config.yaml
num_hidden_layers: 19
hidden_size: 128
num_attention_heads: 4
num_key_value_heads: 2
head_dim: 32
intermediate_size: 512
vocab_size: 3454
hidden_act: "gelu"
norm: "layernorm"
norm_place: "pre"
norm_eps: 1e-05
positions: "alibi"
qk_norm: false
attn_scale: 0.177
bias: "all"
tie_word_embeddings: true
parallel_block: false
init: "orth"
init_std_qkv: 0.0332
init_std_o: 0.00539
init_std_up: 0.0332
init_std_down: 0.0027
optimizer: "soap_variant"
learning_rate: 0.00657
beta1: 0.95
beta2: 0.98
weight_decay: 0.024
lr_head: 0.0054
max_grad_norm: 1.0
warmup_steps: 200
schedule: "wsd"
decay_fraction: 0.385
decay_shape: "linear"
final_lr_fraction: 0.0
batch_tokens: 32768
max_seq_len: 512
doc_mask: false
train_tokens: 195200000
max_steps: 5958
dataset: "wikipedia_en"
Each number is 128 + 24 x the weight over its row's rms, rounded and kept within 0 to 255. Layers, rows and columns count from 0. Numbers have three digits each. The size before them is the row's rms in percent of the matrix's.

# layer 15 attention output (transposed), 128x128, rms 0.38, rows 19-31,51-63, columns 0-127
093:107136156146141151100120146144094128125127135195107126113169160122144174171130141174124123095129113124101078186079153143112104143151076161135129165117138173110152142125137110076097100153134135121115083168139128112148122102135153098143145111138106116131121116122131118131131132144119114112185091114152121099124139148134098173128127149130085141178164102117107131116109125133127134120139
093:102131118112126186113163170142116105120138045117139140088152112079111146115184133128155148121124106141112126107132130159129115112108089132128111131139097144098099133120107149146146132101156103107132079063139129125122126112123116138135086102137139089118129127151117108128126134151128096164172127114132119139100105113143121148116113070150125163136109166120170164101120143119125124183099
084:149118159127133092159173125137153089134155154133121085115161084152130130146148154152133105128095129106148169153143080109109104131132111120124157118090134120113130155177092115124171099101150129148150144193077130151097132123125122117158156123155102163139153145134162160100155122135105159096096141148126145164144127153111131118134101164132103099143159132089132110151160156126162113132133
091:132155092153114145151159130115145160133143109106128155139188113151138109080082114134145143104108105105117075109129163157128164127154148135109083144132135157126122172122126115116093160138103136173104116087125125114093101137183143132125133124120152112143079123138123094126121118142135131168138137141147152122111127133172168127134107197153118129133137146117102168145108178088146127122097
089:177118160108144116159093118141106117147164084123148120154076156091090156147162124181116131164142138159124114122127081129127113138126107140146120137115144102093115098134101116141167094115137142156163107123081125139129153089096095110138157124134143131152136154128139164095125134075098116104122156120134129194142127142068134125083127116139157130120172134136133125107124135099150137114148
090:150103148125130140142099119141161142156126087104150107159132138135104125123119104151117164153075164122169110133121138163118129077122134105130142134133161096166178113131141132143125146112128140126136126002150157146109108127128145130155110093108152151132122113133128142119120140144133109118129108114102125135134171105114162132140147127110149129155152121122100119139073075148153114175131
095:165140129106112133173129128124118157108162122122149150140144109089137139134117147075148143136139117121113128129105139112124134111129149118117138134117144136093122090148180118110108132131110138111180112118151094144088161162161121195115138088198126162135082144093108145110155149140124128141134096131141109177119153154129150133141137085125124185164117142108113144157157185128125130126171
087:118134101122112160134104143120114127141148113123121121104153153146154081124102099156117140105138139117119102112075122153132103140118131132124163117123128111170139150105149113091155053112136183123143116154124129144131137108149181148136081118129141146092145134158095109135166087140138111151132058122102123151126164133139080143146133094128116119145094172069160117118120082108126145137124
099:167111118150141111127160084137114117139104161127140143141141107130150135139157108153156138145155133141125129106079153133144132193144127073115171155139119059119144117151121136102132136085092133102120162083099127160166119161118186165130150100114130122085121112117122137107112107137171111143139103092134123113155134142124147152164126134154121114122154113122091111162116117119131073088121
099:125142150154150121096136127139146155100137095108125132111123154096151101149144112119137170120149114143139113111109175145146117152080105146142146123123119108125156131115160181120175106137113142137113133224118125121138107087099098104169119142096137140134121133104151169103107059137129131148121169106096135126157130109190127139129147132142142124133173120132147165116096090146115145138117
100:121125109116155127111123145096077102097086118115100114137148080136155104138126159138156130134151108133174176155142115109124122114099126093122122113126120092127121194169117158113133133109115080090100145114130095112134110150089081156156120112103130120138131133125120090182114141109128109114150126100130147150113148134103116050099116124112071154157134154143122131159124146135143100146108
096:124110133136107142104124104087100176091097088130110134117173112158104131153125145135185112092116109111100181131118124114123139129131082113140105085135160115098128168128125089104147151146155152142124156155156117140146097110142118123082120131149124142104141139164118136144153141150178139109104099157134132113070114122126126133145137129131162114187100084113076126133126117136119077133118
097:109141164140122160134126131144171157184132101112148152111149181154107169132118142147119142093105131156106103133152144169107108138117172130111115125103133133139155142082121119144130097115160129141131136095154130124151161100159119126137129091107139115092105139151189149129118129128111099140066115160164088103113147105167117140106137086161164091152114111113131158112131109138108163156102
091:135152110130131155128141107102076112128124081082171140149145147102111115139150155137127138164119116112115158118140151125134155209122161128150076152136077105091114184124105160148175167086134097113137133142131107147152133119088067113134138132142152109109152144119158133104145129128119131118113142149139124155142113130168148139132141090112140099091128126168146140138111126101139099133102
091:113127140119150098132152129102083156147088180173103106154112135124119112144092141119191134147134138134150120196123131100070172123142149127131141102095138135122156128132113146117120087169116136113124170110111099134169144162113121092158111163152119143169148144144147128119127116131117096116158073142181147131116139152107113112139158159109126104106127130094131147173111137122114116138110
091:163157112158105104136115131086150150150083086121127166182116116133159133141087162116095082094126082119124132085125145106146126180089184145112134148119121146129142125136138142098094140122116114132162130120136172132159120151094143120145151129149132123134118107130122096115137171110146098142159130150169093133124116076134170097135149101132147113066136118125120126130127135126125121080149
091:163111154137147078130116105134152105103111147116123155105143103137093138169138124095154085121131108165113098111144098152127149170105135147126171108164116115096103127162153134178153080150126109118176151155121110135115113168125155180147091121147110159096161151141125143107115108140122115121113129139118076134126118140130152124125135099130153110173189101184129128123124095142125109125123
103:093123148149144120120135107156129133129134162118108115111087107151141104118144136078094109131106129131086165174153134140114187116076124123099111127148087088098142154107127127149135135147119096113113142113123126124143101141145147175140082147143133147086094124147152125123154114187169145187122127132100112091125125153174159136174151133111137141154114137125137083167106134143131137159143
085:090140076097164168110171138090121123109127216141167156155077138114146156135081149125128084080114137118154129114117140126137115166109119153158127152154154129134120160137150144125118138101157138123097130108138115120135168092149113128132170122157138111147147133138114127103133108136094153136125149138126132132160156110163110103128125121131118141159101113141131149086180155101163161122146
080:118129134152136144158197111152165105122134121177136115131068169125120172110146070112091125170130165137166149109087115155121131156080190126147113149146108124122128115127107140126116122107170093128131121155130130141132134115077150089157151149099103129120116085126072116110139134124156105102114150132095095095132111123125137138141115150133137140127132138099116120109127128097111123168103
084:115143164142118107105125144168136123107125132148116138153184120146091128116177103124163129131153133130117083093148167144139197083142151074183077115134146113133099169134154099147098151163139110124110120107113136145142130118125153146144114145107122156140140159144163120147120105142114152090109174131132110099160112147129144155109131113167169146124148128124167144126184112140143131134123
088:106130131096123109116106121076133121175137067122110092125103108145144132134138143087085100150101081123102148129116087086084108131168109120130105135125130175123109100142084127126086134161089101157121090087111132104097131132139108104101098176098110122115162113141163138160152151126119124160118144137147156125144093108150137116147118125100099138145133160123140173111114138140122142163109
081:135162114100092127157136137100166145106110194125165151136096148127153160093094121136142124173113175107153105166124118127125178129160167191132107147117157146149092107149130105145077139143107122138150141157124146141137142146134128117122174130162166159140160125121141159094101147139092119102138105138130137147162141141109101127132127137101124098154125120102104137121098136085146167123108
088:122139139109111132130114108140113135115115129099111153110148196124110114133105088101098112142074109124098125106105145143155155127166116138138119134140136137115076099140130152121151141089129152164100130119131180165138126141206177125131109147139103140114110119154140145117124099173143111156125115166110112091140125087157160149169159107151179113130123120137148104067106111139141124134133
084:123152127122161085157119136135128138138133152136153125134105096155159113103127109120101144206153133124109123143134112106147150099117198134132146164113121094139095161146134150163124128096115095135125126105107150085111154137144126118165104158123174113122126092086115112151118142096104133151119165104124153101141112170113170126115119182121092129126165164124158089103098147130089135138131
085:177091137132128108144106090144129104114106113130099129145108125121115080090139087111080141148127138125138170111142104124117128134175106167158152145108090145113159091127090175097168150128144108147090140136145160140115130137117134099125124175104076112126118139163143144116113153149152146176146110132109101157180117105157134117182131146131139121099148143155174131133098134133136161146119
# layer 15 attention value, 64x128, rms 0.399, rows 20-31, columns 0-127
084:089138129141137123068129159171142152146137088126134125087161118151133105154084139143136142110091133111101101054153114140121139148127151147114135159152148145142126073106163112098094122151128130169138106127118156158139095123104172085120108149118125140103070119112135114115145138136113124081153146118121150109113135158141108164159137122129139179169131092137147125078121143125130120124148
084:098111104116107130104106131129142117149145144105131102153123138114105113057116100148169144161140149137142142161126139131136120130161113096110126117135134139121146127140099190172097122133125113140112121128128107144126131067126057145151141123136085134099169112091095130171105074172130193150156134133119092123153109108149133095151139118141152123141091109150125096122126093153124145143121
093:134152128121087121127102119160128127141085150168136132118131130141102163116115150128147104119119093127174128151152146093132126102109153146132126121176118115105152096145149124115123165126122136145103128123113086117153119112105167098176110112142150144103094136126125101100139167148100136151074111169086150064135147133144161092108166204120131118127109119096109114127127119171104097153106
088:128152146133109089130151089128130111103155128106118150139120121119113089110150146123123096122129133146111148123113157147088144122114095163113172125117061126186108153103140129153131151108166136170132117130143123125077080105121090098131135102106077155145153111079083115182137114111130133123164122125180154132145122150120127124111120106133113128135153102126131111112138167152095100117188
078:147099157124140142135101131111164120143115113146131116067173132131119146168113125137126126094118111093092110090138147132135138100167147142127110106148102067121139142099078163137145089120128159132121141079138122102119118176180126125116130115131130145111169118175101141122081160147146148130125084138148128111128097124122153170133117125116156166103195119116142135133125167105101123158114
087:100105109108124155119099183142152129115109170156136150115089108134168119120123116106134138125129116108134131129084145084121117109150122160097145158091099104133140152145101139181133110167125146135131118137172115108111126134130140120130114167092136180179133127102152113165154089127105129154156127131130168118110126180136103162137150140131141064114102136142083121174109099151133127146086
084:133153108111116130144146147108132115153075142168129127142154191151111121130126096115101107109108180105093118129111155114171131130138134140154119094151161124140120082121145128077140141125149134113122092142151146101096098095155190136124078093109139121114161136185134127161127138137134064133150109106153134099097152151128118138131148129161157090144135136096105130108101118122145159128144
086:134130150088106195133163135146107150096158124132131141111129084109080127160149137154157074173139147144143110109115124127133147139099141131111161106112138160115158146144114142148134108147158118127098162078127161122105122127144094126127149108154143097135081124101104136141095098111124113158098107119090085136125154170154131126153085172124164090088116131120135154141102125141161150121149
094:140111121181173108105124129154108162113141094121171135162118163125105122151120121167136113168099123071117113138119144140124117071090139155146121107128148069110125122093132143125123097095164090143137121136077140148128110125153088150107108115119134124095127154112166139125136152150163115115101161127143133156135093140119107148107106093153184183150110136156110100118149136132133113103122
091:167127207136103158140159122090152123153130124102117106150106101126174125120135112164133112159125125139156109145178121117129077116092106090151115116133158108103145102122099141152132122159140090110128084132150213128091142106070134111132123091115171122110116169111103146154106102141127135123114149144126120133146139131120150148133129133110119156125135130172120166143104146158137147117118
084:117136144122078151158135114131127124121150122127117131128108154107152170130148083143109130100095118114149137144093126132119087196125083116119152137151186104116151144130153092128145136147162116085138125147138126128189119113150087131080142122096175117102119130138161135131114145134099149112100121123093131140127103148186140113130142121165160085134136091141088139160095081139138113128144
094:129139122122131104162092106174120108115124095077136157109132136151067176127056127122124111141144130113123146125109178127140168154145116144102196150132150134080135135108153119073085154130135160135118119122143133105137111128127131137115108152133131111160115135117101117115167136157126093108105105102196144140095156157145110161145153136165115150135135135111096135117127126132138095110142
# layer 15 attention query, 128x128, rms 0.274, rows 64-68,96-99, columns 0-127
110:107114097142112087108143114154144127163141119131182103153144110109131144124165129122119105170140147159125165143111134108127127156127117063163107142134076162149103127110141166174092103090118123149151116110166092140128120106147158124091136174140140156090093097112140135131155161139154104137126132129118099139132083169157121147148127135120124164112131135137144178156113124088156164105123
107:135135160142142091104136159104153144136164167140101133167133154085107097138143137159142124146127121116141098133119143146120165135082140141103119100123132087095114109144123140138113122138150128121133123115146110127158163125162153123124086105154100091123118172075113140092050148171115137115109140136138127155091122093149129093107121087148107187132093131179169111151125098132131124138133
121:149122149069101117142158141116128159132143144130171121114138108173093115094124142129137100182126180135137082079114108140114138145119117138136136132124132158098118122135104125153142072129140123179111146123163116090124136082136146147112132216136132146106131156121127158066149105122168168123104113113135144111142130145127123118154129103104120086169142154120127113159142142142111136133134
116:113118124110124087110127080174151102142181120126106147169148130140123134123142161104126148126126101133152108136140153121073193118115093140103171128155133139126123108118108170106075147156162128137089092137136129116128146129142116134112129138156161109093167160095132130153125110110115118127129156126121106120117106095083106109061150132135098136085148156146083129158108162108111142129121
113:131123150124106117112123161147162129137178147121153125111100092148148134129132156141155127105122107119160122136170174145105139082116144128139153100137092125139136138105122129097112173128086105139124081111139138099152128129146138107145159152081123125125134116129134149117081145093118145123071142086146163134106097162142091134147109132103112119096107072112091145126106098184177129173115
091:106126103118154142116171114111138115109120114101144115154134121138098110118150114096092103141083116147129134140122137093101160173165192114083118087132116151128126167117137071153169120099136151102122111113162110141134074121177128100103116166168118161097134146153130126119129112125131164132113091103141093117108141124134127125181097104090159131136151153132158152155127149132154125149105
086:113115164137131134132127154118135199137118157121138105119171150092132147157145118145159147116144145125098105132124157123112154093118131147075087129140140112133143123115110169144111141166151141140141112130152126129129129063153201101155142119134135116127154118139107124057127166114165117128123168125113167140084087113154159112123159102156141149137113103139125122142150107099121091089105
076:140086125146144109136148127105107143071155127121135133114100144124105113134093106122152123128124122150134073157155094118159089127110126146147108125100114125097136071151132143176147088114138154172127142151146129081123115075133109147082122158151113120117145122127062204115141124086148129113117153136139140153152096189126121151123107114155105094146155126131135133139105129126118141120135
088:134154178146085120025142112169123165114154120151137131160134119132089129110129153093123159127122086092131119106147141128102135135093123139162114142140162156140088158154154128091111164174139127119091114106138120134121149129138105161136121157110145097135123147125137131159121127163068123150125154112125092095148141129154109130092123158129091111098122113121140112132140174123111150138123
# layer 15 attention key, 64x128, rms 0.26, rows 32-35, columns 0-127
102:146096152125118133152143116135095122110158057109137165129135140108118142126139153079086131160113156165141140148133099113151128153149139111167129048181132106154157127090133112105138132130132114122133156158123132109108135125131108129098107146175149090140139115101144141109169132100143103189069123126140135146107094159117139136114102128135111137104141140125104138116128145111134097188137
100:100137148074135165105125152085118133152141132128135085118139156126069141129098121114139109145083099153147129135085130147134143116130079145155070146128077088104109132098149145126087091126147129119147137150123139108118126116101143131100101096125162137139131156120144137118123117088145163128159125130130198154099095081148102169098125112152119153156118156121122144144148105118092120111127
106:114127076135107134135159142091115100099174111164154119087123146114127147169125136169139118132123097112142081137161090136120129132105124166131122111125126162115168147144135116144104133117143117152113142167076133157158108120123140108151119155127115094140144103149152178117112167159103135170097140085109146151103122123109161131159157144112104110082160111109114081092151125122112120074125
102:120149120133145145081113140147138147152115100104110148107142142134070172107135112147088110117096120146073107122151130090125139147129116140144153119129141166118137130107147157098108132143180155097084164084166133106142123126129106146132143122114163116138134156120119161099128149163091118119132201130154106117115141102052146170140126142133123123137138106121129133142138165151127186152135